python train.py --num_hidden_layers=14 --hidden_size=128 --num_attention_heads=4 --num_key_value_heads=4 --head_dim=32 --intermediate_size=448 --vocab_size=8192 --hidden_act="tanh_gelu" --norm="layernorm" --norm_place="pre" --norm_eps=1e-05 --positions="learned" --qk_norm=false --attn_scale=0.177 --bias="all" --tie_word_embeddings=true --parallel_block=false --init="normal" --init_std_qkv=0.0575 --init_std_o=0.0 --init_std_up=0.0575 --init_std_down=0.0 --optimizer="soap_variant" --learning_rate=0.00457 --beta1=0.95 --beta2=0.95 --weight_decay=0.054 --lr_head=0.00398 --max_grad_norm=2.0 --warmup_steps=200 --schedule="wsd" --decay_fraction=0.606 --decay_shape="linear" --final_lr_fraction=0.02 --batch_tokens=[16384, 32768, 49152] --max_seq_len=256 --doc_mask=false --train_tokens=141400000 --max_steps=4555 --dataset="wikipedia_en"
Each number is 50 + 10 x the weight over its row's rms, rounded and kept within 0 to 99. Layers, rows and columns count from 0. The size before them is the row's rms in percent of the matrix's.

# layer 6 attention output, 128x128, rms 0.143, rows 0-54, columns 0-127
082:50 50 51 71 45 28 48 58 50 53 43 52 43 51 56 45 38 39 63 43 44 47 59 34 50 36 54 51 43 54 57 64 52 59 57 32 72 52 49 55 50 33 54 42 65 34 55 53 47 57 26 52 60 41 44 57 41 53 59 51 57 42 44 47 39 55 57 33 52 33 43 49 46 55 83 36 47 47 45 35 40 37 59 41 51 58 53 44 56 51 51 62 47 49 44 62 39 51 60 38 75 48 59 46 36 50 47 66 50 26 66 58 62 56 39 59 50 51 46 40 44 48 72 36 49 41 59 52
097:63 58 44 44 44 51 56 55 60 50 62 46 55 59 59 41 60 41 39 58 54 33 31 62 52 33 64 35 58 25 49 44 27 43 65 56 51 58 54 55 61 45 47 39 37 33 54 40 42 62 59 57 41 44 51 70 54 56 45 51 49 50 41 40 34 39 66 54 46 63 43 46 53 59 50 53 65 56 63 39 57 55 64 60 47 58 37 58 38 49 68 63 32 57 43 41 35 49 61 53 50 45 51 55 49 49 37 58 58 64 57 48 31 61 53 45 47 52 53 52 63 60 49 63 78 38 42 47
105:45 60 59 52 53 55 50 54 46 48 46 47 51 42 52 59 47 32 43 43 29 48 42 58 37 40 41 42 44 57 59 49 59 38 52 39 31 62 52 48 67 49 43 76 50 66 54 62 50 52 61 62 66 38 58 43 43 51 46 57 50 51 47 56 51 28 55 43 40 59 33 46 50 51 59 48 42 34 71 38 40 47 45 60 25 36 43 71 52 54 39 40 31 53 44 42 60 59 41 62 27 35 71 61 42 49 38 37 60 69 43 48 45 55 51 56 54 47 58 50 58 45 58 64 61 42 46 52
102:63 47 60 49 56 37 54 40 60 58 47 41 52 33 55 51 41 38 62 51 52 63 46 52 71 44 40 58 29 67 51 29 36 49 45 50 49 67 38 59 53 47 38 55 51 49 76 46 32 61 60 61 53 45 62 48 42 45 50 57 37 50 47 42 61 43 58 60 45 37 46 45 22 51 40 53 54 43 54 27 40 48 40 39 46 33 49 61 37 60 58 64 36 51 55 58 33 45 50 56 51 37 50 49 50 52 35 53 41 64 56 41 43 55 47 62 36 37 49 39 46 38 55 50 52 45 30 33
106:30 52 45 67 40 49 38 48 52 60 39 45 44 54 55 63 59 66 53 49 60 55 42 52 50 51 61 36 49 38 44 39 62 34 46 52 57 47 49 60 45 56 44 38 49 43 62 63 57 55 32 42 32 65 51 44 51 62 44 32 42 40 59 61 41 53 40 38 48 42 41 60 39 63 62 33 72 53 53 56 59 45 58 37 34 52 69 55 38 43 47 44 49 38 38 52 42 47 42 62 43 51 48 51 57 24 28 64 50 55 54 49 66 38 47 55 57 42 25 42 55 53 35 44 36 49 64 44
098:51 56 58 55 37 44 33 44 53 50 53 55 44 29 31 47 53 36 58 30 39 47 52 46 51 41 64 59 56 38 63 54 67 31 44 36 44 45 56 47 47 52 44 42 57 36 51 63 46 50 44 39 71 56 54 47 36 37 46 48 68 50 37 41 63 55 61 51 68 44 63 53 59 46 53 51 57 50 66 64 48 65 46 31 37 37 54 30 40 43 69 45 46 72 41 51 50 51 33 59 60 40 43 47 44 42 55 56 56 43 39 65 52 48 43 46 43 48 47 59 47 59 39 47 35 35 28 52
094:46 53 44 27 63 65 52 58 42 35 46 45 56 59 55 33 45 53 64 49 48 42 38 59 41 43 40 45 42 27 57 55 42 44 52 43 33 41 36 26 51 39 46 41 45 45 54 38 43 43 60 28 66 61 50 72 54 53 69 35 35 42 60 56 43 62 28 46 64 52 64 39 52 70 50 41 54 55 59 41 51 33 50 50 36 53 63 58 63 47 58 62 44 61 55 38 45 52 53 51 57 52 52 56 42 42 47 46 52 45 69 42 65 59 66 49 41 42 48 40 47 55 62 53 39 51 54 46
103:61 68 37 45 38 47 43 58 53 45 58 49 47 54 51 61 37 57 70 54 51 42 34 29 42 55 29 46 48 54 65 50 57 42 50 32 54 31 21 42 44 29 73 55 50 44 44 45 52 48 46 45 56 47 49 55 37 42 44 32 48 52 46 57 52 42 41 59 31 38 41 49 65 64 55 50 64 45 65 41 71 70 39 45 62 54 51 49 50 56 49 51 50 48 63 40 55 39 45 59 68 47 32 54 55 34 52 56 55 55 49 69 65 42 38 56 49 58 38 55 59 44 48 48 58 52 49 40
086:48 47 56 53 48 52 55 55 44 50 39 41 49 43 42 36 62 55 62 38 49 47 39 50 54 47 47 31 48 57 39 61 35 41 57 54 32 63 49 22 50 41 58 35 55 31 61 38 40 56 48 51 51 57 40 49 36 48 59 47 41 50 57 48 56 55 43 47 66 45 56 49 44 64 46 53 59 61 52 70 48 52 70 67 54 50 60 36 40 53 58 66 39 41 64 53 41 45 51 53 63 54 57 43 54 50 45 53 36 45 25 48 32 70 65 76 46 45 61 28 53 42 70 61 55 48 38 57
096:44 51 49 65 65 43 41 37 54 42 48 73 56 49 45 46 41 62 53 45 53 56 44 30 72 53 57 61 53 52 58 53 47 61 41 49 42 50 53 57 54 52 46 57 39 55 51 53 52 50 58 44 50 55 43 36 58 40 41 31 40 40 64 39 39 37 36 47 60 57 52 71 56 56 66 61 53 46 51 68 40 62 37 43 48 40 59 60 42 53 60 48 67 38 49 45 65 37 36 39 36 45 59 31 48 66 60 44 56 43 34 65 46 35 45 45 61 48 41 35 65 29 41 45 47 26 60 43
102:33 53 37 55 54 63 43 62 57 54 53 49 29 54 45 52 52 42 31 43 43 52 48 48 47 55 46 33 53 54 52 54 55 50 50 37 54 58 53 40 38 46 65 60 63 68 47 67 45 64 67 52 59 32 37 66 63 57 50 37 39 55 46 48 33 48 43 44 47 47 51 63 40 41 50 48 70 51 42 61 43 45 57 48 36 43 64 57 46 66 54 38 41 49 35 46 41 59 44 55 34 26 61 57 68 52 65 46 60 44 66 59 65 63 66 34 53 42 62 50 54 46 47 67 45 48 28 53
105:47 62 66 48 57 42 48 46 55 51 57 43 50 61 51 40 43 51 43 59 55 51 40 53 46 47 42 57 53 45 53 58 64 51 60 58 40 45 65 36 42 24 50 67 48 44 64 50 35 42 62 53 52 48 51 39 51 27 24 60 57 51 73 50 46 29 44 50 49 57 44 71 73 58 49 49 63 53 60 38 55 15 59 46 50 50 63 43 51 42 51 59 47 47 36 72 40 59 56 46 65 52 67 47 55 56 51 51 38 40 65 44 52 43 44 58 59 58 37 45 46 55 51 56 53 50 69 46
100:55 41 34 57 44 56 56 53 37 42 53 43 46 47 45 48 44 54 64 59 49 37 46 56 28 45 52 39 44 49 47 38 35 57 58 46 48 37 57 40 55 43 44 50 43 43 62 32 56 45 54 48 49 70 33 46 35 67 36 47 42 73 42 43 35 66 37 39 45 63 58 31 63 61 44 50 56 30 41 53 48 46 61 45 63 51 52 40 50 60 40 55 64 39 36 54 49 34 67 60 54 60 50 60 65 44 50 42 56 41 39 37 34 55 51 35 42 55 63 53 54 74 43 45 53 67 54 65
090:61 63 50 43 50 65 52 39 54 52 52 39 48 56 42 51 57 45 51 47 31 75 38 52 53 30 43 42 51 52 28 72 49 19 62 51 41 57 50 46 51 59 39 54 46 35 28 53 52 48 62 63 48 57 38 31 48 46 51 56 57 45 54 52 53 49 48 61 49 46 82 48 43 56 57 54 62 49 68 67 56 32 54 48 45 61 57 50 75 41 42 50 56 51 62 46 41 66 52 62 57 55 38 56 58 61 47 64 50 47 51 37 54 43 54 51 41 45 59 55 39 39 60 46 35 49 47 55
101:48 39 53 43 58 56 33 56 50 44 44 31 55 45 61 59 42 59 35 60 44 57 49 53 38 67 62 63 46 53 69 51 62 49 48 57 67 48 58 54 50 55 51 40 60 52 42 36 36 56 62 36 39 53 46 65 61 34 61 63 50 51 35 42 60 64 57 62 36 44 54 41 46 58 44 37 45 76 56 41 48 52 76 53 35 49 38 51 45 47 58 46 57 47 61 45 70 42 45 55 35 50 38 68 46 55 60 62 62 56 40 34 36 53 51 52 60 61 58 59 65 59 44 59 39 65 56 35
100:53 54 42 53 47 40 49 51 57 54 59 38 56 35 49 61 57 44 55 53 39 47 45 55 70 50 44 67 53 42 44 36 44 56 58 38 41 69 57 60 45 34 43 43 50 62 49 43 50 44 51 59 49 45 44 32 50 37 21 61 45 22 55 35 39 51 42 50 58 45 72 43 51 39 52 42 47 50 32 39 40 66 49 54 36 44 47 52 44 60 55 42 46 46 43 60 37 35 46 44 48 50 53 68 65 73 57 44 21 36 58 57 49 45 49 62 53 52 64 52 42 36 63 41 59 62 42 42
101:44 53 31 42 61 49 62 51 51 55 34 37 50 51 47 46 70 49 55 49 46 63 46 42 48 50 58 54 68 56 52 52 36 62 35 55 53 61 58 28 35 66 38 59 49 67 50 60 38 38 33 64 46 39 44 52 47 46 48 57 45 55 48 75 64 58 61 34 52 67 46 55 53 43 53 46 62 36 44 55 39 49 64 53 40 54 46 58 58 30 40 30 60 63 55 58 46 54 53 58 46 30 41 57 38 65 55 58 63 55 44 59 54 52 67 52 36 48 73 38 34 46 46 41 47 57 59 48
101:49 55 28 54 60 35 50 46 42 62 28 46 51 54 56 62 64 67 24 60 54 53 47 62 55 46 55 71 43 61 46 61 35 64 55 53 44 49 42 63 56 55 53 48 52 32 54 47 56 50 67 40 49 61 47 65 49 36 56 64 56 52 50 57 49 38 45 56 43 55 39 56 59 47 50 53 54 58 58 66 46 52 57 55 45 39 51 50 70 64 42 44 54 49 37 35 49 62 30 50 25 54 54 56 60 29 53 52 62 48 78 45 69 42 43 57 44 51 47 52 50 73 51 51 60 55 49 55
100:45 48 73 56 60 49 54 55 51 51 49 59 42 52 53 53 48 65 55 54 62 53 39 55 47 55 34 45 49 61 55 58 38 63 52 57 42 56 39 47 44 52 49 46 61 59 59 43 55 44 32 53 59 66 59 53 38 67 34 35 61 60 52 51 48 46 50 61 54 54 57 54 39 46 38 46 52 62 65 42 37 44 43 39 36 48 58 38 27 45 46 37 39 23 32 53 38 40 50 37 41 29 66 42 44 31 41 62 43 41 48 66 50 47 68 49 57 47 56 38 37 60 49 58 47 30 44 74
097:49 52 57 60 51 65 40 55 44 28 50 49 44 63 51 49 53 49 43 46 48 73 64 55 57 42 46 59 48 42 55 57 57 46 41 39 34 35 56 35 47 58 51 70 53 62 47 75 50 33 54 65 52 54 37 41 36 44 57 62 65 47 41 35 36 47 41 57 54 47 42 53 49 63 44 53 61 53 54 62 38 54 48 38 33 50 39 65 48 33 67 55 52 58 56 36 57 57 37 32 38 61 45 46 37 45 65 38 68 65 41 57 52 60 58 58 49 50 45 44 66 58 37 42 38 36 56 61
096:48 53 41 60 73 46 52 36 52 51 64 57 51 51 50 60 48 64 42 59 63 51 42 57 39 56 52 45 60 63 51 52 48 44 47 52 52 44 36 53 42 45 66 36 57 61 59 46 54 67 58 74 42 53 68 57 69 57 52 55 38 56 58 47 34 67 42 55 64 38 56 73 47 48 65 63 48 54 42 62 49 43 44 47 49 54 57 34 63 49 56 46 45 74 38 64 50 44 46 64 54 47 53 24 55 76 57 53 60 45 44 46 68 35 44 51 66 54 53 52 48 53 54 29 60 48 47 59
102:39 41 52 52 50 44 60 39 60 56 40 52 56 62 35 42 50 37 51 53 52 58 47 47 45 54 54 53 46 33 49 56 49 48 52 38 54 38 34 39 61 54 26 36 48 58 43 62 39 58 59 52 44 82 46 34 46 54 43 52 65 64 55 53 51 44 53 70 43 52 51 60 55 64 36 54 47 30 47 56 47 56 49 41 40 48 49 53 59 22 41 32 51 50 51 52 50 36 49 55 42 55 49 62 49 50 78 27 54 56 35 50 63 43 50 57 45 33 55 48 53 53 40 46 25 41 54 28
093:53 54 57 46 43 46 53 68 52 68 58 72 52 59 63 58 49 44 46 85 51 52 50 50 57 53 43 55 53 34 53 42 53 60 60 52 59 48 41 43 43 44 54 56 44 46 45 58 40 66 56 41 58 54 54 46 55 63 61 39 17 39 59 50 36 55 49 52 54 62 52 47 50 38 54 28 53 48 38 60 42 56 40 54 58 59 65 45 33 44 69 48 57 41 41 35 36 58 40 61 52 40 49 41 53 43 50 54 48 55 72 42 40 59 64 53 44 61 73 34 42 52 50 54 55 26 50 51
085:60 52 42 48 46 36 49 49 49 53 42 45 45 58 59 56 60 51 46 50 50 64 60 52 62 50 52 42 46 54 44 46 45 46 53 64 45 42 56 66 48 55 35 57 59 46 56 49 75 52 61 53 31 30 60 74 33 48 29 57 31 45 46 49 39 79 36 45 50 43 54 77 43 40 57 61 52 63 46 47 54 57 46 52 41 44 43 63 46 46 48 71 58 32 36 49 29 62 59 51 49 65 47 48 58 59 46 39 57 54 40 50 66 54 60 56 23 46 55 61 53 45 49 58 49 43 46 68
093:56 52 61 64 62 51 47 62 48 56 42 49 48 50 60 53 65 41 62 61 27 40 50 50 46 55 63 45 45 39 52 60 64 55 51 61 55 58 55 60 42 43 53 41 52 32 75 32 62 53 49 47 54 41 34 63 63 37 49 43 49 47 52 63 42 55 47 46 31 52 53 52 49 65 44 49 58 32 82 56 52 44 51 47 63 48 56 69 55 47 54 61 38 58 39 67 44 31 60 46 42 60 62 56 36 48 37 36 56 58 34 46 60 64 39 57 51 61 52 50 63 48 28 46 38 54 61 48
097:56 57 53 46 42 51 50 67 27 52 42 51 52 30 53 37 59 54 52 45 64 43 53 58 47 45 61 59 38 49 53 48 42 62 51 54 51 47 29 58 44 61 59 32 48 62 61 58 54 53 43 31 56 49 41 43 31 31 58 51 52 63 41 57 74 32 57 60 58 46 48 61 37 53 65 46 59 60 34 58 44 49 63 75 38 54 45 59 55 69 62 49 48 43 41 54 64 44 58 47 53 55 26 61 57 60 63 53 67 42 34 49 48 37 37 55 42 56 38 48 53 51 62 65 52 56 57 58
096:58 50 41 53 49 56 58 44 56 35 56 53 70 35 51 51 52 48 44 45 58 52 66 53 48 35 53 49 62 42 50 47 36 47 43 41 42 30 60 41 64 80 41 46 43 55 47 28 67 61 35 43 47 58 43 37 59 56 64 74 38 55 63 31 50 37 56 67 47 50 48 56 58 30 41 44 49 52 49 39 47 45 50 43 70 55 31 62 53 65 67 41 42 54 49 57 58 53 47 56 55 60 45 61 71 54 61 50 60 72 42 41 54 53 51 50 42 54 32 48 63 53 48 50 58 50 45 51
084:47 58 54 62 48 63 41 44 36 50 52 49 63 52 64 40 55 43 61 47 54 52 40 63 30 26 47 42 45 46 54 57 55 43 53 57 52 29 39 50 52 47 74 46 49 60 68 55 54 29 39 64 56 33 34 60 52 30 59 46 45 64 69 47 53 69 32 56 43 54 36 38 61 54 31 70 49 41 51 53 40 48 33 46 37 55 56 51 51 46 41 55 55 46 58 48 31 51 56 53 49 59 55 43 51 49 25 43 53 42 43 58 47 50 49 54 52 35 39 50 39 53 40 39 27 48 57 51
095:49 59 56 38 63 44 47 49 62 41 52 48 48 39 53 29 49 47 45 59 58 53 58 45 49 51 40 36 41 58 58 52 51 63 53 48 46 43 50 54 52 72 46 55 47 45 51 50 43 59 39 52 60 38 56 69 25 38 55 54 43 52 54 59 36 29 67 48 52 50 53 61 40 44 80 49 41 44 54 48 56 51 58 46 68 53 56 37 40 52 48 64 39 24 62 41 62 47 47 52 48 28 52 43 42 53 35 65 53 42 48 67 35 46 56 58 36 49 28 44 47 70 49 40 66 38 63 42
101:50 46 52 36 60 34 62 45 37 32 51 34 62 52 41 51 49 47 38 43 56 47 56 46 49 55 49 44 55 46 56 48 69 43 38 58 61 30 59 59 56 47 47 41 63 54 53 42 47 67 48 32 39 54 50 72 51 55 58 56 38 71 55 60 47 44 39 57 54 53 59 48 55 32 35 61 51 44 64 52 53 39 57 42 66 38 55 50 40 38 38 35 44 46 72 41 47 59 49 64 48 61 46 50 48 33 43 43 42 45 37 33 67 35 48 62 33 44 30 44 44 52 54 42 55 51 35 28
094:53 45 51 64 54 38 44 56 62 58 51 51 63 44 48 45 62 42 57 58 39 46 49 68 63 49 47 47 53 57 59 57 59 52 54 43 55 54 54 66 51 61 43 49 44 29 67 51 42 74 30 33 46 56 43 49 46 56 51 44 50 56 31 48 60 58 55 57 46 30 67 59 76 37 52 47 59 29 55 36 37 65 45 65 40 52 44 50 50 42 61 84 61 56 57 52 65 64 42 63 52 45 64 36 60 45 57 53 61 57 53 60 47 49 63 53 61 52 45 40 51 51 51 44 52 38 62 61
107:46 46 77 52 48 44 51 55 35 56 57 47 54 55 44 47 26 49 56 56 30 54 60 58 39 42 67 59 41 41 54 47 51 32 46 42 68 58 54 54 48 63 49 47 55 39 53 46 36 44 56 70 58 60 39 55 42 54 57 54 51 56 51 37 56 65 35 59 47 70 55 56 33 57 37 38 42 54 37 38 46 48 45 61 36 51 54 41 46 41 45 15 51 52 43 47 51 38 63 42 47 47 41 57 31 59 48 49 49 36 43 40 57 45 55 69 67 46 63 31 46 39 57 53 35 40 52 53
118:54 38 44 49 35 39 52 52 49 66 40 51 66 56 43 39 52 53 52 60 51 66 48 65 61 64 49 51 35 54 42 52 61 61 58 35 44 54 28 50 29 42 59 57 67 43 41 49 52 41 52 51 51 39 52 49 45 37 64 54 48 47 73 48 49 53 44 31 31 59 50 49 39 52 46 51 47 41 51 30 67 46 46 27 45 74 53 52 56 53 61 42 43 58 59 33 50 57 70 59 52 44 42 36 48 48 69 51 54 38 54 65 53 55 51 37 80 56 45 51 45 56 49 41 68 52 46 45
104:61 49 60 33 61 57 49 31 48 46 55 42 44 54 46 42 71 41 51 43 61 55 58 58 37 33 65 32 51 53 54 51 42 50 58 59 41 41 45 46 49 33 35 52 58 59 61 45 50 41 60 58 39 37 40 58 57 53 54 71 53 44 45 50 38 58 66 46 47 51 53 50 42 44 46 54 50 32 53 52 27 41 72 58 57 58 30 44 44 52 40 54 45 32 61 50 38 55 39 63 47 51 48 64 70 76 46 33 49 45 34 63 47 44 50 68 48 33 51 51 49 67 56 59 57 57 54 59
089:45 57 40 62 54 47 49 52 54 49 40 53 45 36 58 38 60 46 45 40 55 52 26 51 28 44 60 48 43 60 60 34 46 57 42 44 54 61 59 64 37 58 50 51 46 47 43 54 34 58 54 52 47 26 67 42 39 45 49 59 50 49 56 57 57 56 65 34 58 40 51 46 51 53 53 63 44 57 40 48 51 30 51 32 37 35 49 53 50 60 47 47 50 31 67 38 44 62 30 73 58 30 48 60 31 54 68 43 57 53 54 45 46 56 47 28 42 59 49 62 45 66 32 45 67 51 45 47
107:43 45 61 75 41 45 48 49 53 67 52 44 54 44 60 53 43 47 43 61 50 37 36 58 58 54 52 50 34 45 35 46 60 41 54 51 49 53 57 48 56 55 66 61 55 45 37 37 41 51 52 59 51 52 48 37 67 42 37 33 49 35 42 51 53 55 37 56 53 60 70 57 38 69 35 59 56 35 45 51 41 47 49 40 48 36 40 28 57 54 67 55 64 34 44 29 52 35 40 55 47 44 70 56 38 51 57 49 60 44 58 28 49 50 48 69 47 59 55 44 63 47 64 66 55 58 65 43
106:46 61 58 36 48 63 39 51 60 63 31 48 47 48 33 48 42 49 51 58 39 45 69 48 48 48 56 46 41 50 58 48 64 63 56 63 45 50 42 41 48 46 38 41 48 62 54 48 69 57 46 48 56 55 45 48 57 43 70 47 57 45 60 75 58 47 46 64 46 52 47 59 37 47 47 66 45 49 36 55 50 62 46 63 56 55 45 54 37 53 32 58 55 35 36 50 60 53 43 67 35 44 44 42 61 41 52 60 56 43 49 61 57 36 48 77 35 58 60 17 51 39 48 45 23 39 46 59
102:41 64 54 46 48 50 52 55 41 47 47 52 49 64 40 52 49 40 67 39 42 47 58 51 50 37 43 47 44 48 64 48 53 57 52 38 49 55 49 55 48 38 52 47 56 53 67 62 37 57 31 64 55 60 27 64 29 45 68 37 56 37 20 51 37 36 38 39 57 50 63 35 56 55 53 35 48 53 41 49 51 73 47 55 62 43 52 33 56 57 50 44 40 46 51 59 63 56 55 38 60 37 38 42 32 42 51 63 51 54 51 72 53 56 47 59 62 36 37 37 57 54 63 43 40 33 61 44
101:54 56 58 35 44 47 48 39 36 56 54 50 51 53 44 38 31 53 31 41 40 41 53 42 64 48 38 47 48 50 61 48 52 55 38 61 45 63 60 60 46 46 63 67 28 49 79 40 25 44 52 51 33 49 72 55 61 43 42 37 57 50 66 70 45 49 40 61 65 63 52 47 50 45 49 55 49 59 35 36 49 57 50 47 36 39 47 46 64 57 41 55 58 43 37 55 52 53 53 44 51 41 48 52 38 54 34 36 55 43 54 66 51 39 69 64 46 40 52 37 62 39 61 60 60 60 41 50
101:60 55 54 48 52 61 58 38 53 45 39 41 41 44 46 37 40 35 45 46 52 67 53 53 53 65 56 56 56 48 64 37 43 45 66 77 52 45 60 59 54 47 33 35 38 52 38 39 45 57 39 48 34 46 44 55 36 37 63 38 53 51 40 64 50 55 57 48 54 43 72 61 52 58 29 46 58 57 55 54 52 61 50 38 29 58 53 66 50 43 56 43 34 62 37 45 68 53 58 57 51 35 42 72 64 49 49 59 54 53 39 50 63 52 58 52 52 53 49 42 45 25 26 44 42 55 49 38
092:64 51 36 27 43 55 61 62 51 49 47 55 58 41 56 35 47 45 54 47 46 31 57 55 53 37 56 52 43 36 51 39 21 47 46 43 53 58 35 49 59 36 55 67 47 49 40 46 46 62 44 59 30 48 57 67 47 51 51 58 46 53 43 39 46 40 52 58 47 66 61 69 53 53 59 40 48 39 39 38 61 62 55 34 52 37 48 35 39 69 36 53 27 58 53 50 56 51 43 53 64 32 37 59 46 60 55 53 48 36 44 43 51 68 59 39 64 71 44 52 51 60 57 46 69 52 49 44
098:44 47 58 47 69 53 45 62 62 38 61 59 60 26 48 49 57 63 43 46 40 38 49 42 38 53 38 59 50 61 56 46 78 65 46 47 49 42 35 57 44 47 54 46 42 25 60 37 49 52 60 35 62 59 43 31 69 41 51 65 41 47 57 48 45 53 51 62 38 52 37 48 36 41 51 38 58 53 46 68 50 49 50 77 46 41 71 61 51 42 44 52 49 44 52 41 60 50 44 60 37 68 61 44 55 47 62 43 57 51 68 55 59 42 40 47 47 54 51 44 44 50 37 45 47 49 43 71
091:66 45 41 41 55 37 65 59 32 41 53 42 47 58 55 49 31 53 51 56 59 49 48 49 37 56 61 53 51 37 52 53 34 43 41 31 44 46 47 23 46 58 49 44 39 32 31 43 39 38 45 50 35 46 42 34 54 66 61 59 52 60 58 58 60 57 40 61 58 54 59 55 61 50 41 66 52 51 58 59 48 49 49 51 50 43 39 54 43 29 45 68 39 46 52 44 55 62 57 71 51 55 50 49 34 60 63 62 59 60 34 45 36 58 66 48 50 41 49 53 27 59 53 40 68 56 47 63
109:48 59 56 51 49 58 56 46 54 51 56 46 31 67 57 57 39 62 58 41 39 51 51 50 56 57 50 56 48 59 57 61 55 35 49 50 66 38 45 43 52 46 47 40 51 47 51 42 27 61 64 74 49 63 39 38 58 55 48 45 53 41 37 46 47 49 61 42 52 62 60 61 61 57 59 40 53 51 45 39 70 72 47 47 45 36 43 34 48 41 48 39 46 35 50 40 63 49 46 47 71 49 43 48 71 55 38 36 49 36 59 43 48 41 32 32 60 49 47 77 51 67 36 51 49 45 29 33
095:40 59 46 52 45 46 31 47 75 56 50 65 46 53 61 58 53 52 61 52 46 56 56 54 40 49 48 39 50 57 63 53 42 53 35 44 77 52 43 34 45 41 32 42 48 51 28 66 68 64 55 35 70 65 58 50 48 42 52 34 52 62 50 54 71 49 40 40 61 30 44 53 38 57 51 59 59 60 34 44 38 44 58 36 51 62 44 56 49 33 37 50 52 37 50 58 47 58 38 61 40 47 49 59 50 31 67 48 49 61 58 63 47 43 55 57 39 52 50 64 37 43 54 51 39 48 58 51
098:45 60 47 36 55 41 41 52 56 61 36 53 58 47 48 39 51 51 43 68 56 43 48 39 52 47 48 53 47 46 37 35 53 50 56 68 55 53 60 66 51 48 53 57 54 47 56 44 42 48 43 56 57 53 83 51 45 58 51 54 44 69 43 42 53 47 43 79 55 53 41 54 35 45 37 53 63 65 31 51 39 39 43 41 50 32 42 34 56 46 38 44 33 50 28 57 35 35 54 43 59 43 50 73 40 47 57 54 48 52 53 30 54 59 29 56 37 49 48 52 54 60 32 43 47 29 54 54
089:28 41 52 79 46 54 49 52 50 56 55 58 42 60 48 50 59 60 27 41 58 40 44 53 52 60 66 39 50 52 60 45 73 52 60 59 67 63 57 38 55 56 48 49 59 55 28 59 45 63 60 39 47 56 49 58 56 37 65 60 54 38 51 41 35 46 47 54 47 48 50 60 45 47 53 46 47 48 59 48 63 48 61 56 47 46 42 45 51 50 69 50 73 42 43 44 55 47 49 52 49 49 75 44 58 41 43 41 69 37 58 23 56 56 50 39 44 48 47 41 64 65 28 43 40 40 64 47
104:39 71 61 55 57 51 46 46 63 45 58 43 44 53 72 43 59 41 59 44 73 45 44 50 49 56 46 59 44 42 64 50 44 34 48 64 56 69 43 61 52 45 57 54 37 51 56 67 43 46 55 52 29 46 68 51 58 50 38 23 46 25 33 60 57 44 39 50 65 40 67 48 50 59 48 36 47 69 64 45 53 44 52 53 54 58 36 48 56 31 56 48 43 48 41 40 45 63 48 59 52 46 70 46 42 70 45 47 39 38 65 48 41 39 68 49 57 56 50 46 42 51 51 49 40 48 51 39
104:48 59 58 34 55 51 52 50 52 55 53 41 40 62 70 49 64 51 57 57 57 51 51 56 43 52 66 57 44 48 38 51 48 33 66 62 57 44 57 60 45 48 63 54 54 57 35 66 41 61 62 40 44 40 43 45 48 43 36 60 30 57 37 53 42 45 34 63 45 59 49 41 62 59 57 49 49 51 43 53 57 47 41 74 66 54 65 62 42 46 52 48 45 59 58 57 59 47 29 69 60 60 38 45 72 75 44 40 38 41 38 26 53 57 37 51 70 47 58 49 51 59 43 67 53 50 61 47
090:47 55 46 65 58 44 56 59 56 43 60 49 37 58 55 42 62 52 33 65 42 52 58 51 58 49 50 58 51 53 65 72 39 55 65 53 42 34 68 61 58 65 65 42 57 62 64 37 45 55 35 43 31 49 39 36 52 48 48 44 53 39 26 60 36 48 60 42 56 61 35 42 36 52 60 45 61 71 61 39 54 35 45 61 50 51 41 41 60 60 55 38 62 51 44 27 34 71 62 33 44 34 55 56 48 65 45 50 53 43 52 57 57 53 47 32 45 55 50 53 46 57 60 57 52 49 47 48
111:54 69 33 47 43 53 49 43 45 49 33 40 52 53 55 38 58 54 40 40 63 46 50 31 56 58 47 41 52 59 50 59 40 63 42 37 67 45 60 42 48 53 50 70 45 65 48 26 53 54 32 44 58 24 65 57 47 47 48 34 52 64 39 70 59 45 39 42 35 31 63 42 53 54 62 41 49 56 48 35 58 51 64 58 56 46 55 61 46 40 42 47 44 56 48 45 48 55 28 39 34 34 51 34 53 35 65 64 47 36 47 64 43 57 61 43 44 52 47 57 63 49 45 52 40 55 54 57
094:36 54 62 57 63 48 47 45 57 59 48 54 35 57 40 51 55 52 44 59 54 57 40 65 60 60 55 55 62 54 44 44 35 48 63 35 61 30 53 32 49 47 54 42 66 36 64 51 50 56 46 61 44 45 39 53 41 50 46 48 66 53 49 49 37 24 31 49 46 27 62 61 40 58 51 50 55 30 61 59 40 46 40 48 37 39 55 50 51 57 33 31 46 63 43 58 49 50 33 47 26 42 34 49 53 43 55 46 49 39 56 53 62 39 43 43 66 35 33 37 50 40 59 37 51 58 62 38
105:46 49 54 52 41 60 49 34 65 57 69 40 60 61 63 47 56 30 31 46 33 57 45 57 48 44 56 48 53 54 54 41 46 48 59 63 52 61 50 73 63 34 43 62 31 62 39 56 43 59 48 54 46 49 50 53 47 28 22 66 55 34 67 46 45 60 56 42 34 48 57 50 42 63 43 47 44 54 57 44 55 60 53 56 39 57 62 46 53 48 52 33 26 63 40 45 56 52 58 48 41 42 52 43 65 65 47 40 38 45 50 50 41 43 39 45 51 56 54 58 50 62 36 45 63 60 33 35
111:35 54 43 52 51 42 35 65 51 51 53 54 50 46 59 65 56 50 58 62 56 53 34 54 51 56 48 56 70 55 64 54 50 58 43 57 44 62 59 48 35 58 58 51 58 80 61 82 44 39 45 54 71 61 53 62 52 42 62 44 35 45 30 42 44 50 51 54 51 67 57 54 46 55 49 41 42 47 49 41 48 40 47 73 55 57 53 53 37 60 52 60 52 45 70 56 46 36 45 28 52 40 41 63 52 54 42 53 56 65 49 30 34 56 58 66 52 39 34 31 43 55 57 52 53 61 51 49
096:48 49 58 49 54 41 66 56 64 55 36 54 41 53 49 50 50 44 60 38 74 40 49 44 43 39 54 39 48 57 47 52 51 65 42 27 48 41 37 44 67 48 36 64 63 38 46 48 48 52 51 40 65 55 37 55 41 54 60 42 45 38 41 38 76 51 51 56 60 40 45 38 69 50 53 55 42 34 59 34 54 64 63 49 58 48 31 53 44 55 45 29 44 35 25 60 52 70 46 59 65 47 37 51 44 53 63 47 53 49 50 56 53 47 48 46 52 41 44 52 39 66 64 53 34 57 59 69